{"n_layer": 10, "rope_fraction": 1.0, "qk_norm": true, "tie_embeddings": false, "parallel_block": false, "init": "normal", "optimizer": "soap_variant", "beta1": 0.95, "decay_shape": "sqrt", "final_lr_fraction": 0.1, "steps": 4224}
Each number is 500 + 50 x the weight over its row's rms, rounded and kept within 0 to 999. Layers, rows and columns count from 0. Numbers have three digits each. The size before them is the row's rms in percent of the matrix's.

# down: layer 7 MLP down (transposed), 512x192, rms 0.227, rows 247-332, columns 0-47
# gate: layer 7 MLP gate, 512x192, rms 0.273, rows 248-333, columns 0-47
# up: layer 7 MLP up, 512x192, rms 0.276, rows 248-332, columns 0-47
down247 095:501439360526476581654542405465497476503462557556543551465570473543480499477470518499511543432439530525600573510467522532472527469469499517502445
gate248 100:547553498450456507559509545560498488517503461544579488461460578490420593528504484509434530548610533494551536438510502408517463482489513438513422
up248 106:472505487576413576508423546527496415512504508439373468485572526513513468514454481492488486537541486529496463437556524512462440500490522499455444
down248 098:486425473411526459621503496441496443476450557479436541482435463532483590455508526512561581529494457502613550419463493577554478524419438508512416
gate249 098:554488410526576468467488575496477449434468467487496539474466395462532414457480492519510504451514538505538480618505453455561529506528493561511460
up249 097:413390450415467539428503475542499422411518450470394480527419583441524445463471518506516477544512492452455473442560452435490516418577509508562466
down249 094:592479525603506531492432432439534578510479481379518531483480505498572407546497614448509467559605490412467491495510449530550510673614467569486486
gate250 094:500526445524453529568445470446506498558512481545450432489495473454494503503508570470494557604563518473473541447451425459410561425407579386460508
up250 096:576518555565497541508595536394455526518532445427545559533483558507493535532484502521582553512427487523463486450538533509518484550487458449451502
down250 092:408505438468525447560494441498484518445563464563568547436461418477469476488568421511545510505481489453509524512524480539529493526529522526519586
gate251 097:439493521477494543542553526519478594414510522531489430488528467507490569512479523437543448525423467491562609475441529475487526457584489511470501
up251 098:510438501481498542470439483460498455454497407500500594493479478467496544535480481509459497451550423545455490495540418489490423455560497544445462
down251 095:438465578487496504466542597463481460463485409489490538516437407443405562515498548472494502455560488558447523468424539529519501494433525401491530
gate252 092:549524478462496562464439461506526521497521552510472467534448486552520563488482545408518543537396406478382496553614454448521516518506475452492543
up252 086:534469367504567461481483510349577546372400554446489441469488502498510490427458560519528539553419440500489445477433488493561518530472519576500513
down252 099:491500506489482600490529532533402523443534439624508709519532518519531441507479482472546464483523494541459558532493450416530484374521538463547533
gate253 099:491505438459481530470417570456479436514463511428521505532532534462615402505571558557543587532483446472511528493463544569493511497508423473492528
up253 117:510503636461564421469460400499499578569520512536530433431486544583387618494455526493579539530430492502416455451504465463488487523417530513542458
down253 108:602529505520457467530477484430565397450544519449477408466492452507529520528505331559455506493486497438468572550547498448471503537541455500524486
gate254 100:540575506506385529581526507418514496509443400555497462528460463420491444533504450566390473506472521470507562486490530471506458502518543401532466
up254 105:559517522429542537483541548415599431468514497523524516513519335572498536372581477531423513482447493547543534627421550507564530513492503483536578
down254 104:485455470516480483506518538533554386480631572439625536453508493473570547438471484426568515494494616545517479483464484454387520549472575490476457
gate255 093:588539549494476560470485427528465372537520487477451395538514438521502532486576499547531496511510531605476491510589386467496509455501431517516464
up255 099:522494411468523557461456593513489514545476481522522467521647403407427524408522515449498460466509515429512448459368560380493461536555551474421540
down255 108:462543529495477490484484501555585532448613511435495473459424431539467475477517406394485507427491561467466452462423475678502495506466553518384531
gate256 100:491524462455481604527509528448522562485557442527506456521461432521556514460463574525556492485448464451500500433514446507448447486399481530420539
up256 104:553508606478592591525425508416484522516565616473519519398468540508511518508506447606434513569475506479582557457551580530474509595455483501529496
down256 103:539447478558538546537471445448558571542565442497541451568498477554493491456503528469463481446471475558509512483492383430510512469455431484470527
gate257 101:470592532422459552519466523456491428490451537511522500559492577466436493525521559496442509524457441467505541522560473481513409562494559544398479
up257 106:494519369403531493426593434479490512430499502542503456605476421509498503473533585528511467466418470571452489457500526478537424435571572368452409
down257 102:510437488486494477554392524485526433605524475549391577459467427507546561582495562573485603460485483477402510554487415470513554528433500477458440
gate258 098:545409517541473593527441513446410489513545466454379480435530434501491500512573468537590557509421520545508485558457529524398417498518601518546600
up258 105:457513546461590434476478527426566519540621446554499591535520491497537527497511474572473513459564402528492524478483587502560481502410470488547585
down258 105:528463516434440486450538395533470529560518430462562423434517574465558540469557509464453560525444539426552460536485425506485520425516458491411515
gate259 094:564515480453452448480516510570509424446473491457515566454545516526502512459589492462583558522510524494464472585476483543490476410521472521545552
up259 086:431607527408593567491629486507450525609590504534520484524572483486569483414507525475432632460495514464587517471444452493427534544553515490466406
down259 094:453470513551452548496403603442459502491461481470497585465520469539479443500555481367435431503477464526466449621507561510489455471502459371501444
gate260 099:573488445475524454554407418554423519527430548536507554455551571579510497463440541520549495415506428539556487556521519491525507536541504448501529
up260 099:495526547468532371553464508500442465477521510538571508470528488487541466419478553570496537476605580550506535523433492528498491417587449521506475
down260 101:501440478495360512480472518446495547448567556505455548564531527429486464597549483526509456475449578492565448446638539523486493444538529490550476
gate261 093:495397536548498504535446529557579478437557517446509567534484507523472527525604569419451499535450471549455544451430472481520548537492423464566509
up261 091:445618551541542449419466533542452474466429466522493512552488408498363469433489576447503527550506511493558542543451490486466491470580589496467480
down261 101:542465441487526467490454482602466436465469518533410538542433431515455453575549524460415592533512454448502501586528432459545505443483497470456414
gate262 102:508526498460555512525429604474460590464486479497481488508523501464508485474457441422521621532386428442479509490480487511449627545535406456564450
up262 102:562466481534500494524505470429492477471546524570557630518539374526523432507467484567470509399483546524382527485501516457580490474497512495467568
down262 100:599516561517457533556470540521476537577518553475508450600534477580470486506427525573516500551490417486489499454416476505534433494411420510492503
gate263 106:493476438535554576477445424398508538550469362477446525525605375503414541455453438509515628552474495511556466561499406419463501432422484545433505
up263 103:467502501501449539518429449502441506507532552523563562488482446501560561491527482470571573546487482456452448515508389517444488499445445515419476
down263 099:480476559589575600553512542507499443391523601536594492593550550518613527485490452527435466498452466613529565525461479563502408479552481539342496
gate264 094:487543535447500557550480443530532501445442415527404470539549516481487449559479467495548540476466551427518526461470460589559574571471561487532444
up264 096:526525472503495536489525543519527486511481498488526548449448562504466548536508536473488430518544618495464458433623475580415494494571479619457396
down264 099:496436451470455480521557513518492508475588529493529553484497415466381519501505465573456566483511475552506455448534612499475463504499598525554415
gate265 100:553522475609473531422530509545389523468494432497438418494486419570379531535547538454589552451542509393521536521432465470522567583559536485525518
up265 099:431532401485513532476466561484509517486502482549527523516438540393468418466536517461446540484601475575464477444595559529487530531501529550413587
down265 099:411486571489516491616534554443491488496515545469551421486570424484580511469504482628394419450543488524398548540462630565539466524507535537579532
gate266 102:404479461525523518529461583501526534557414618536508401466490476520526444476479484526526530493530576544353525542574465511617527441480410538546460
up266 096:454538522447551412397495550532421427516476476498556552485503578452550466544462456531567438483577561541507391453417507413469479483521605465517519
down266 099:479395472477483588480516525513464436519480523466580575409490522503500507398575491436518492601536525424508516454483497510464498509533422513531457
gate267 093:638490516467503625664417432516464537466587532532428514465553553541562517527524518518512472504436545440507513539485523432548496497552547449484585
up267 095:569515447449492495548483500604540490439560517483439486476527423441547565538556561509440513518503479536446525509524466536482491520498568530457577
down267 097:700470526514433472555558383536477602515493561535497506502447598520515402456576424506533535567491444537531565486489509532467490510523540485447638
gate268 103:454477597545534473488552540510507596467510528471571554521418576520587443543537475544488532501488532556509372502479511480468442602536548512559500
up268 098:379521455472494461559585476500461482511555505550501499471457491541562555545431553503500526493483481564533480465544478508522504478529541440453513
down268 099:428516570542497614507467505444503484325534460559512562445521516550486550519537527555508560489506476522433506526457352648563563465517500608529606
gate269 100:480558438476478540552394454590555534574462545452547483503431540505536488458555470393536490496518500529542473569584542492475523452441595451464517
up269 099:465524459504448556469479529458486460623463476495535548511552490428529487496448554401536464476494546528505562398477499387575598575519484490523382
down269 106:455563447529533565405523515582577555486504641488536538468568476509570481558501464460494410457554498464505558517509481580481463403451436638439480
gate270 106:565481461503446513429443417544525466538537589541394500482538517400564564564434517554463479511543523444484519498511564450431468445459450514496573
up270 103:510557450450519576582501564423598482491517501497546540614530522503440529489566468475510500536498448584564571465536438485505583648505551533461595
down270 106:518493434448540502424445455488625485501504573585477407452501479489458494538490546417449544433446497484566506455496455410405518562558468524522542
gate271 100:461441484588552546568552539508548529419425470532534467516550493590500590588542559519435515506493494566515504441408533459515444622450480498419600
up271 101:501598397457433470497500552450401452417547543442503467445532564505461470521460489537564513435569447543570462565497540637476520545458469590461544
down271 100:547462695436436465540456532509459477543513465560579475485445490462533547540536427399505368511439546464477531566476400565537496549493498560553521
gate272 108:524511527575550518438539452540526541436393560584504459486555506524485467495472609516539509598574529489394485567504448531495537491461538422392476
up272 096:520477503505540530550544555481586527443373449496453466419455511441415446640427555582503521489477489467481479441412598525490542542423548558409436
down272 095:426546476439476499447568530480504518575500439515467482506422447449582533500539700451526497466500519501528607534408498581494469465476438546585537
gate273 106:477605499531590471400448493476518504380387475483403474602506453459518496451546508494507517472490525508568485548467452551419497549453465633518436
up273 111:516553482548573509540360554389579569574424441505578491566459459421546482422532532558356412481528389496515498567467472481444426494511571522444516
down273 105:516464516528463516569506523583483584477468472492406480578481481400460514424478571446503508442457470501625539466499554463447558521491492521499518
gate274 105:452516509374571567571523522576465579491447498516536507414516449508500498566475553406485478527578478486436462522548445484585541475541408430457511
up274 101:518525475534504465523561520543476528451391526513492436530512444424579544499347466447448538497589529524499491492518477354436552562569502481495595
down274 098:520499463449468506541467400557529442459551549449644450429482485627532497551493413571492575501440598481572348462515541562431432541574521414583536
gate275 100:536564487457457543539441385535552511540510488494571518509533572463518536437495464504310492445439471528565545531434464563533500497458480487523508
up275 095:525530556557489454480553494520489581507422537515508551556576432533657402374491562583590487553455483509439557486567451566548426509416510531432451
down275 099:551490482495452548501409442467491386571421445542422461512435503536486506560466587590429429365501532434495598525561540489459491364466486513535539
gate276 103:457425521433519451496525468479555493502499461500544496529479528430512508487449497492462620453501503535658520523455472456508458413542516519465548
up276 097:417441531492378550478439500517518569479510460531429500477536455521598436569478445538399469508551534587416517576507530540468384395447489455508528
down276 102:554575468530598513550473549529412571552488493457478528541592466406537503519505432501509506513507433465487516465492472553465474528574416516541516
gate277 111:507452573579467500398504464476549478512567470479577554534491523506504465450461567477561490514425521569484599408507499515536472546543488535499461
up277 104:341539424451521409481499470445527533459476547550455525472611458485507618490524476451483538569631486597476605573494479468444479407422476519444557
down277 101:487527487552409446480557459417421480514637477499580508471407600542373607461461467434426448497542461460537481523512569511510494462515368519498526
gate278 088:542444563512574474548575528532540509586438510474563462545446461513593453473483479497500525489541423528486507475519497601457540419589534549558477
up278 088:579532460482539451479453480513522564447445464550427477488503482589620535419509457520529495445483503539479476495470559517484561525478413502449505
down278 090:476516596464522549551551539411510518439444415505518473532538473542580496425592475476527577553498522453553530463446475585521470477475461522446437
gate279 109:469418545451529524572399536529539431473654440530506461493490545567439524544460466498486479539485486461495443533439523485554466557510527418479402
up279 105:489512477568548469545560548553566520535496557545481457457481561540583491509553627419489535471507477463537430521449458411538443475465513516438424
down279 103:482503508482544551542487422527465471471533567567487454445588504541644411488554502462511529466455606477517547531422535600464420554563543442455522
gate280 106:481504480570552505523488499436562569535463454417511537479522439563538511625578501421521488578361549495520513523509469555411454517467567564535583
up280 105:470468479471368487635480604495633454525505451546482457603479450535470501428419504504458570504580428482504512477478482549545570446509472513471557
down280 104:430621486518478460471433567597477389547566480449485482418439536420405508580400520486545457514491499451561440441525508526427459528490502532420457
gate281 094:559447453440550478461473536533621449455510461452395539537434468560519497534466577411399517487497504549596553445651498518503520448468422532503583
up281 095:460437561410405456394492536571508494515514488550548492488501483562462523519468482447536532531498483561549520527520492524517435461447474420383450
down281 100:467579429471556559490573572475525498495479494548604532504450522522489506573445452490665455524511545519568454486534397474565457564460547460471512
gate282 099:496512472490474488565604522488533453443449576441531495550471544496485525519460561437518565597469446505521488503430553471565482539415558561495501
up282 104:544579596521475428530498529499482509482534378497459537398567520456449416518567476556483511457466516528501510509510512430548492596506543453492552
down282 105:542526456378496499456467568516486456506463571557515510409474529421510452575558457501601532386395474530561471466437491474497539510477564467442521
gate283 102:511657512509450388532416568505499541527544534480473491496384462544588515555507425543483520504504552438402351428462508443574518516592555519558471
up283 102:499466465541556464511580504465482523479457375473565575492453467544591525407477455526408513514478371493463544491462427489493448559535546415557524
down283 098:503517476551548468456614517575487501489555476502485551440556511471471636531458464528530562462513430543516623554609588555411568596564572488503506
gate284 096:465478566496462540596436484470551491454504515559472576484528483469519534435481483573463473538379525481490442494463412434529554589475568568535424
up284 098:413501442493570470502440462455596557347478471441566432470469497401511433480457565506501488444497526537479442565523442501520532465435548417551379
down284 100:465482543556592489450605561555457487468468508456438518461502532529587423460417485478554465554499440517526428464462521500487526503532447527495430
gate285 093:555463546450455526530489486470517486504476507483458492516472565545541521582489596512512483429402436553482576482417624501499482530552584479518546
up285 101:501599632458494439521464489575509486426468505617534491451560445575495453572575470540583531556514509536456525462506503469548498586462493420529516
down285 096:467451467407587494501548532490522505472509466532441480446448472451611484478517442494499502569500460483512496458510503528451538526426451495525484
gate286 105:515439439531447491509527594508478512557487511425546538562491436481510487514435515453487425496439453496493451470490495559449503420489481496504511
up286 096:462421396531433454514520534466422504566497505471517584498515420473534474462382523479521440513490441605515490471567527524493498481471479525583528
down286 108:511458490509493495495504470489492483493579494529451466497441507459412513478561490525548541449638506485522495397474502544473483437512529494459581
gate287 094:456534539523461477482459463522489513524468495571474495493494464448510467524485576475453482420509547545601480564458630504610482569450500504549613
up287 097:530506529527491607460401492498480445511459494614486475531447532530488510493468615496436455545528593444576509484475527442575511460624488569584393
down287 091:478448478536532579444417531558578457489413451552545540522547527541454449559521596485610552578457489498496627468493404558461519596592534528507508
gate288 104:571544518468500582535482559482497479424424564499465449466494522516510595477483462598473506494451406487552473516418439555566481451450405566582453
up288 104:508529495439509499468447513517511569444554545573530494564580507489524491565446535448564543519470633457404453593511452483614441463583435545495496
down288 092:497548391488474482551583561517496473472515466520426496478472485382510519485403501524543523439452510499483584569432549531454535562450491480435496
gate289 100:416456428535547516505510444466458538522451479491549501538483492463514536568441512538453498628541474461441540404495455546521508539510491516407434
up289 103:548473570508500446487447501495501459504465492448512546546469505449536503493525506553483538467488481391430389446561498445442624434512514434529550
down289 100:420482484491586567539549606509441527481508621555384470548485484473535437495522529434598590561440567463567561446548540569477537518461473500589511
gate290 096:451621458391495552544531456533508588505598514470490540560571528542548535524499465443454457522490537595451527423522471539500438477522521481487468
up290 100:501544433583455540408354347479563490462460486472561540475500486496437546523538513486517539506568520449550530495433462537483514464427527446466521
down290 096:466496478470503440362467470536471491440506421470450477483515510430520579559415531508467504501446544545518540491521515594492448549550566533453424
gate291 102:536509537538505563462442465495432530478457441420500498552487488564577589567437469543535479516464512532362509550502550564446544570530494518465503
up291 100:496523521491553481485527480498419428461497503637518499505426505422526556538469507492520532431552560554547474521548459455468478506533428518426443
down291 102:479514521505410490517466491496515542570539427514548420519480551577564541677449432555429405466464533518418483449583469532534523425520451573528435
gate292 096:560555454559380555448482529468422564510482488498554498472490512357475483564527571425506448477426435502526578416482468542538547553551608516472558
up292 102:594443519469495477486500606431541517492462528406494487532508525457515544520575502525454473439492452537438597450511424506466431432504445489592469
down292 101:586494496493490521476528522451564531512545470479454489494489438598529527624522520535550545451479479527419564455553564442482550542502477498501511
gate293 099:372420540510455455535521484458522479492422465549549516446417475529542521496570509455464482512442590461426536504485548460512479438428462572418410
up293 092:398532559372455561479414453478498475567515519512449492483548564534489514474416459444544466525587510462462492473530391449511596457494426494472556
down293 093:527387463431524454452559599562423542506469410418497470588444518481553388483530531441514587512503549473487388531471542558388538565481566469492549
gate294 104:561507492538472471448506504458571579424459498495451511489536518510587498485579478548497486523462530519536487507426515558560450515383543467506491
up294 098:490513474539590482506499494573570424566469494393553532459500486495551414362496566426567430543442434544511550459473458487550507557436561493550494
down294 102:550436440451547571525448550499427450420513600442587495443548420498558454537522538573493500495437462531532465497483506574456522557509463505469540
gate295 096:509505503482541401521461494459382655471542421550516528489524512538468501532504521549479484494508459434448437540545496479439573522416563482521480
up295 097:535558476506577437466539504526448371441539474475524531529492439513456431484552487435451543484470520453590471444549546506552486429554556519502541
down295 101:436474594573513520534496555530522441507456512557586538566519505487576455448513492492453431465498476410488529532451492502528439457524526507495466
gate296 104:524509470539589498399592516532509500518508482451577446428464457486410538468509516467459557509446551451491623521431514479593546519525517446560559
up296 106:510552480493479469474457539435476527568522532508515515560419460597445436457448464470367424511463456482499471478501433516474564514510488515605502
down296 103:442492481469520455415450428609465490500588516463413554494450483474498427533489460460454518520543450488430536496452422581449534478465510407496544
gate297 111:549467426598430419519398516460474484514505526388500538516518490562481605523472573526523471414495464570448480530456479504503569471501443469566539
up297 109:506360487471445416530486504464465459555558508491530550577490479464428617470471459492444447474491541516479487566488487506504426415520460378549462
down297 083:466446390590500436556474518545541482520442450404497448532580438547510552538585550568588516434538433435481451513472486509529504510455562543478540
gate298 104:441514549433471458473494519506497500494472516495523412621554578454498479498529502459475442471451540450497443536574502518566474492503470564477570
up298 103:584448456430521523538507462427563554467521433642444459462479472478469442540424450569515378533569503519449554563481530529459442522487483555485568
down298 089:497527512454447486558475501606402514554524556434430390458530443455404519461519556537543495530455483509440544560489583528509511548498464450410487
gate299 098:536432558450451516435420506509533451510543550532495477594497547542434513507415499462481506509441462589493456548500427463428513644523387440550482
up299 095:547398501462557512495493490420471519482504462437516477519434505528560482519548527591421492601588422412489554539513519465503402548497479429467414
down299 095:466532463480477500503432472592472499521441477471533552433467503452490354458523490434486499534539468477417516518523514511539552501503495558520498
gate300 104:394532533539456508451498482492532470555461398514536525435538517526471537470422513497502513605516523530602588449508420497494467520528468458538521
up300 104:399515500551492542570435535512509520559515499457533500459450617409521459450449412459500551475458444474494467525530524552598521547437637484526526
down300 105:402498599458516476544461527565498505505491527486514491472523564451471470601548471411586508484543510480479432574496562450429494557489485432595414
gate301 097:452536487424434502573520514470444456448523421487504485563477487494527490501540540563477508561497474481388515435535456489521522534520464498485537
up301 096:523427477516513371520454531551459513408473476464547544486524569472501482500430513498442489535503502458585455456541474481562498518481410519555466
down301 096:482417553545492528516530419553519504541542511436500508488480546452535545500406501393412432500491507448523459564458462502492580523378443497578444
gate302 097:542558467524548459534405499520549499454475508502497499600571433552418545554440480493466509528360491480507495510520585461512454462458623488452461
up302 094:546582491457449435445461525439520513518541499503428517430502475391551532512536468463465522475400542576526460434528451453532481523415484483527561
down302 096:457436402572507437404488417592490508498524403449591442478534480452514612571482550535458535481440417493566465527449537496458543457549469478474461
gate303 097:517521450581544591579500517581448522434528409553545462519505509464535552597489512510427462520487510504420573512533515495485444526418387444461527
up303 101:443504532504462565436568546501503454369485559510516438524504490549526465528446521542524489483458436450551536533408479553522557542496579529470574
down303 103:585545502448430409555518455459440543438485400628476477468597515530552654492498431421532470431481420440548442475501469547475513431578469591469547
gate304 096:558463363464406644497487483447503477521462511584533529483374467516430539598536514455506428513562470492498456509433498578540435541505484476594477
up304 099:503502475472485503488547511543462549500580474531528511459479470579460506482525581483408494541504488517499493515560567519519465523443593459566491
down304 099:459503491498486486469477500457413458504420519491580514540467544494544444485554471440423432622530515384593305453434484513511473477576556505510420
gate305 105:443499509449537466519521481482458538433512429601560516464422503437490512519536562458482497552480539445479472543419495400451406540552571477466533
up305 101:516537430406547582476507433446508521538562518479500506512493601496437421530559523559541419527515442533511525484525524542505648395544448512476458
down305 097:524498494499465478487526606520482524454467463528483435368465564447475479509552499491638581646576509421549448525463503364547471452555482532509592
gate306 104:584515514532540515496430580552432461495504502447510585542425592537437522481575490425508513410416524454557411465466464502453580595410471505457502
up306 110:409471463444476566509480418501497494603443511498498398462581550589546476458521537522491520547576469493505521475496440505490517475465460485498559
down306 102:511514472530476491473590570484573541597423533445513525510499457565542407447445594525434399510561503387492426520512530628443514541514618502581482
gate307 097:543453543582500481530474535621559517550520488501558475565529519479407537547498519445457480582533544467552507435426490490534420457518556586493600
up307 095:491444405579485480483544415480478496450497489580485557474510624512550497496464541581554590515513536457475509430513525562632490521523461439581445
down307 103:504465516591454475570587523375460579518447479483545504591480497481488524495431500533492506606517519511579560574522481486565588504535506537439421
gate308 095:483517555570492450517489461452444418486472475449487481481493489506559494549499539466472572507591523473505509431455600433593417512528509576543462
up308 094:555513431466565457566497539456445452515526580496512458458521391452588459503491491537553412453525522494487459607484501518515587460460417541513519
down308 093:528462518542450425459597467596513554442522513447492536560489474533533446488454449489521594599489518373479430466592554532431599536517492504555523
gate309 095:510535522506399432539474521545497512379606509544445455505491504531523466531573508468517556488451534448508445528456574526517475528505590465540452
up309 094:528579502518432451650452519428484477438505514503415503501446490453553474540516490492564565482545570484482438586463572495538412587464496496462533
down309 099:451489593511513504411561496480493484549511543459425447600536556510486552482454435566525491447514462453531618486472466517478578452537504568467509
gate310 096:528559420463547603492516553463648513484465522491412517479475428507423534459548500545486454531586547544510575517525557418522474415527594508536506
up310 102:590534504527508510566602515481468589429401531530494503536521508461535434485549551456488590588481590505544519493513526507447487423561417551461454
down310 106:429467544452561523453516599512511497544425510469492385521501516510478493449495475515560556568510516572481555485463502525391470465498467517532540
gate311 098:465487553546458564592459511487527535462535459501515553507496527532415549499607555431544442502499485510482506510416486394444519438469465495597467
up311 096:489470537524569402496542563490489532490533533495542494567451466536467455496488517518441490504509607447485574425492500384528450507477519412495513
down311 096:595449568569541487560516497548445393598468461441480442495615410529501503573448564473567496544484461531579457504386545515517458477567531443411490
gate312 105:494537485543500450497424508524454481473473461461554579436381422457482572454568503447552505571527560539546473520424516487444521501561466498536497
up312 103:494596525482545516444533488503477520469512491456390448528523497478468545514452470416570460617588526563516653544467450441577409377585536524469472
down312 107:467601502560528449477514513539469502425427530496478522486533564493479474485473443542539494576467470468473492415422443476456522477427493439476538
gate313 101:446491559542530488510564476490536536527525490551532470502474613535343507524405448480549522518441447523459492485479528523429478451419473489520509
up313 110:481539558530471579465501537439523429569518527400455421572482576479517543445453475528501490449548402534412467603537558519510562536563607476532542
down313 101:496509465562462556449504469556537460439529417461515454528565429461447493536542523440557561536479459429506565506490494584528460590492582354515528
gate314 095:524469536521535557492419541470386603480444486460426519583455457550523487542563425455459560548455513470525456455436484519488535542482504414464444
up314 096:431446573494471586525540548463490568447455468505576568478444449490476457517528590575432430610542581480448496392597453468563426571540623418471385
down314 102:541487477449538494461422477561531491617463548451554510617560499456435483517499532569532487481512528570409459547409509561563461481474431483530398
gate315 102:479541506432531488421462476510548467561572530497547481489556482571525513493491493471508490564392516437484527535484573456521418449453583506484482
up315 102:579488503429555558565531496528519454357516558457475527519538445553585469534479530569540536442445528521468537478507471497513515430415475525456434
down315 100:461512568396525465515449476569494490487507515492530548485502473519426444547544466524486458504569437567585554410523534499582454489528435418493449
gate316 105:454467424582520485521481500513499492554478497566438408476537555511335492484518551513461461561528495522470468608490581466490458522543479523472517
up316 100:445545482445458556488499434597472527477531456543595496475533538429495567383357527446494458557535567497620466533452537494512518494513451507520366
down316 104:490468538468477509456544542536488549538472511526550498446522513538487492558530471486551620484439471505418492465433560576510510547387441533517527
gate317 095:434492511576392517510492572490502529468497542446625494475437608483527548458544436475535533508494446407429482510479485499546606488459456521527550
up317 102:445467470487483497556546528478460542454498539545501508558439578500480522472470529470446490481600444352463452464542517423557457504564510450553468
down317 103:502474474452457449476451434476524490504490500419539537534444439459434587511548505602482484545496526436516512485550430480460413464534553523571558
gate318 096:537457387524449513503477505539478478406513528572548526506574583499516462529528532517508582497433521553492556472531468463487558529551517649519502
up318 096:554515427490529411454525532429605514541481451463552481454504568440483484553431453463488560454573425458460526505508474559399460466419458452508501
down318 097:547439481397476454485607512537475558455579483522380459453648448502499551488561402551501546471514469504486479552522489439577443481480465554479535
gate319 095:533435529517525517481496403463515554606496620527490519503516502569517502556489551490415545409567462549493527536575544519488525435420457420508555
up319 098:517498442536462514527485560490544508515535461453425492438546450458497491510531493418436416521583539559405613557426574576497530547493492505574447
down319 098:518407542459498466409548531568529391469389509517528548521483501506528470618522462514494540475530499430446522531520491648522523569468503425506490
gate320 094:424463476484499450487517494533560545598557533511522539480542607547585526484510481468527534472503436487447485477527513565548532570542433540388526
up320 088:475468472504509516551462491503516504458470444536470584420505516443573473527513548552538535460502445489501545479480592535638471467463493490448603
down320 090:446486420526463553467503508570578520410506452500391465514524450557453484393417429484475562450514494468581457524569542479487499462451577519509497
gate321 098:541531519473449457492502615482573534567575532557501504635478422439438539497481515511486543533512521500543580489502445478477492483495483553499492
up321 097:509473528468517574561549513533463516570397469436532437646584461422512527518446495514522487505526548548455524490449463507455553440464561499472529
down321 099:450450554559461452478489522476510444530515516505515529567516525512504495559538504505533486596536452479467537529515480413498564601489510443396545
gate322 098:521518459551527570455525518481487482483531480548468427555470514596457610463532493544573506555454579477544569494529537391506558521506608516559532
up322 097:593569560491463496560506457555508535578502535451504459457571492520563518504501516481572559529495528565465587510498613471473584473429491535547487
down322 101:630471487506505440492417506476488510521533515621584595483474454385495515563471495515522530576560471549440420569521501507533538507484480506508471
gate323 093:441515441392483508539488473559503478451554499550568452527561549510570473504494533600542512472500573524530454435600492552530558471478556479543555
up323 089:586460499551547475438522580528529367418476417486579514513552609408492577451575455470481540426523461605502568585435482537553496490516449548519468
down323 098:586479462522528341489535436531630448499565458463527543538465495444499526533569520495513459591456478494509457536495476559567511481439415558473506
gate324 099:489552512590468495498475444512532455443496474510529490494473467484592422551595454475504541442468390481548539468565476465477550529493524634627551
up324 101:559504557406568586528459543477445469488511488465527451468568599493553500465433475515614470521573496526474508586438409492411468546522523456514550
down324 101:480504508431480501487504486425552610502484496452464464497525437537529413464538488480578552555574599436448572540447513435501565515447385530468494
gate325 097:476536424465621544510553554517534459491507545495574496509478432375483523507539493512496539484606551436556483531504498416515485564494507557457490
up325 100:500596530482507435551510525521401516477479460579526432512473484539531516507499536422487485616466427522439544521570549541459505574438455499517488
down325 099:497561428539536518551477495481501512480502527521477497380508524510444440439512579482501473524562474520479447442541474548475577532487534545477492
gate326 106:470533467431429420513513476526498512492490452465604496501404433456417459529521530501610451487438483507577418519507484552471492460491484500436529
up326 096:474521478448533496576549569598537503537594438480442539614528530546559577598580428497428480481498539383348565460432581491494445495423459450585494
down326 099:508462389554495541530461492552471548539575577480466454438582506527504497440471451410544520521443583469533499398447452544366504534498533487461478
gate327 101:590517445524487509448517414507436554492545530549510528502425445593445523459522493468507496561463501500514532506518495521446559511424466549473547
up327 101:498507572560419470572567508486430618521515516409376451513459445531442578504523454426527489510504482541525424470479551543424567422531509541441609
down327 105:419489528447511556541560541502415532491398390492484493513507529491437464613510499589504513448599594472496623507502509550375541500529484515465472
gate328 099:503552449531415469461544504438519497472494556560613432510491447604485515552551549492489543537498612517453542528465562525550578558522434584495534
up328 100:598462554530510503500514548522477494485466512505497493628468433507458496451542486565480536464562562511465608529474519450520543473495449572564520
down328 099:496534447575544526535497553463475555532497486449413454552533485645522516440507478514416526514617421476536500579456525470381459386618611462548526
gate329 096:498530540464401502463396474627485450426499431488526485497513551512606515471553501466534522499531549492528515519482548575489465563547471519507440
up329 093:478508563511587483436550519524479510594533472505460552543477456508407469416535538417509480531611441507493539439427523447496548518584480500553453
down329 099:518490518486501518522571476489514506566504571506517485443459552478501536556539494425502439489521480472370402477530465473597430518442543518504553
gate330 109:493544427554454445506449390497538625496461432440519456489514500564474483488434499527438413500397442522546533519462516513515494554409507526505483
up330 106:443588541414574467502472574592580507507537545406540560453518512400509505536524505504523522502518493487485555539535581523471464584561538554510546
down330 105:544475457596455474462516512522505544436490593540455497491612427493411497499457497458539520525343431580535453570528529427545477394555485448501479
gate331 095:478524447560428503503467501501532420475409556486437383633433578483602519497487490524520545565438573448501482503475520498487601496512497509455463
up331 105:492568521529540499550439444507563560474481484476492500448421495522523508457423521543500499487472500545511478473523536475473562491561500511577497
down331 103:414502519476417475463523475513508416434615493470542514516432449454530475564569577495530507496460567471483525548520501583453485462532472419443543
gate332 103:438519488454500459585486456496497483515481491497505517596601525516501515503457524541527534528474566439542510565541441491513453436491588486499564
up332 100:465443559483499488561636554562471491565575538453563449518524569473528477489454489390534413576514503499471510481438385585443586433626530508515453
down332 104:540508444460512478610583522528534519534511417623457552441455566453432464497516506495486501492394444343541532542582445473556509457507547515529494
gate333 133:475479541527416472464491497475513475457596451522512531537539476395498539485525529472510363568462565548494410530540508509441467492420387380456405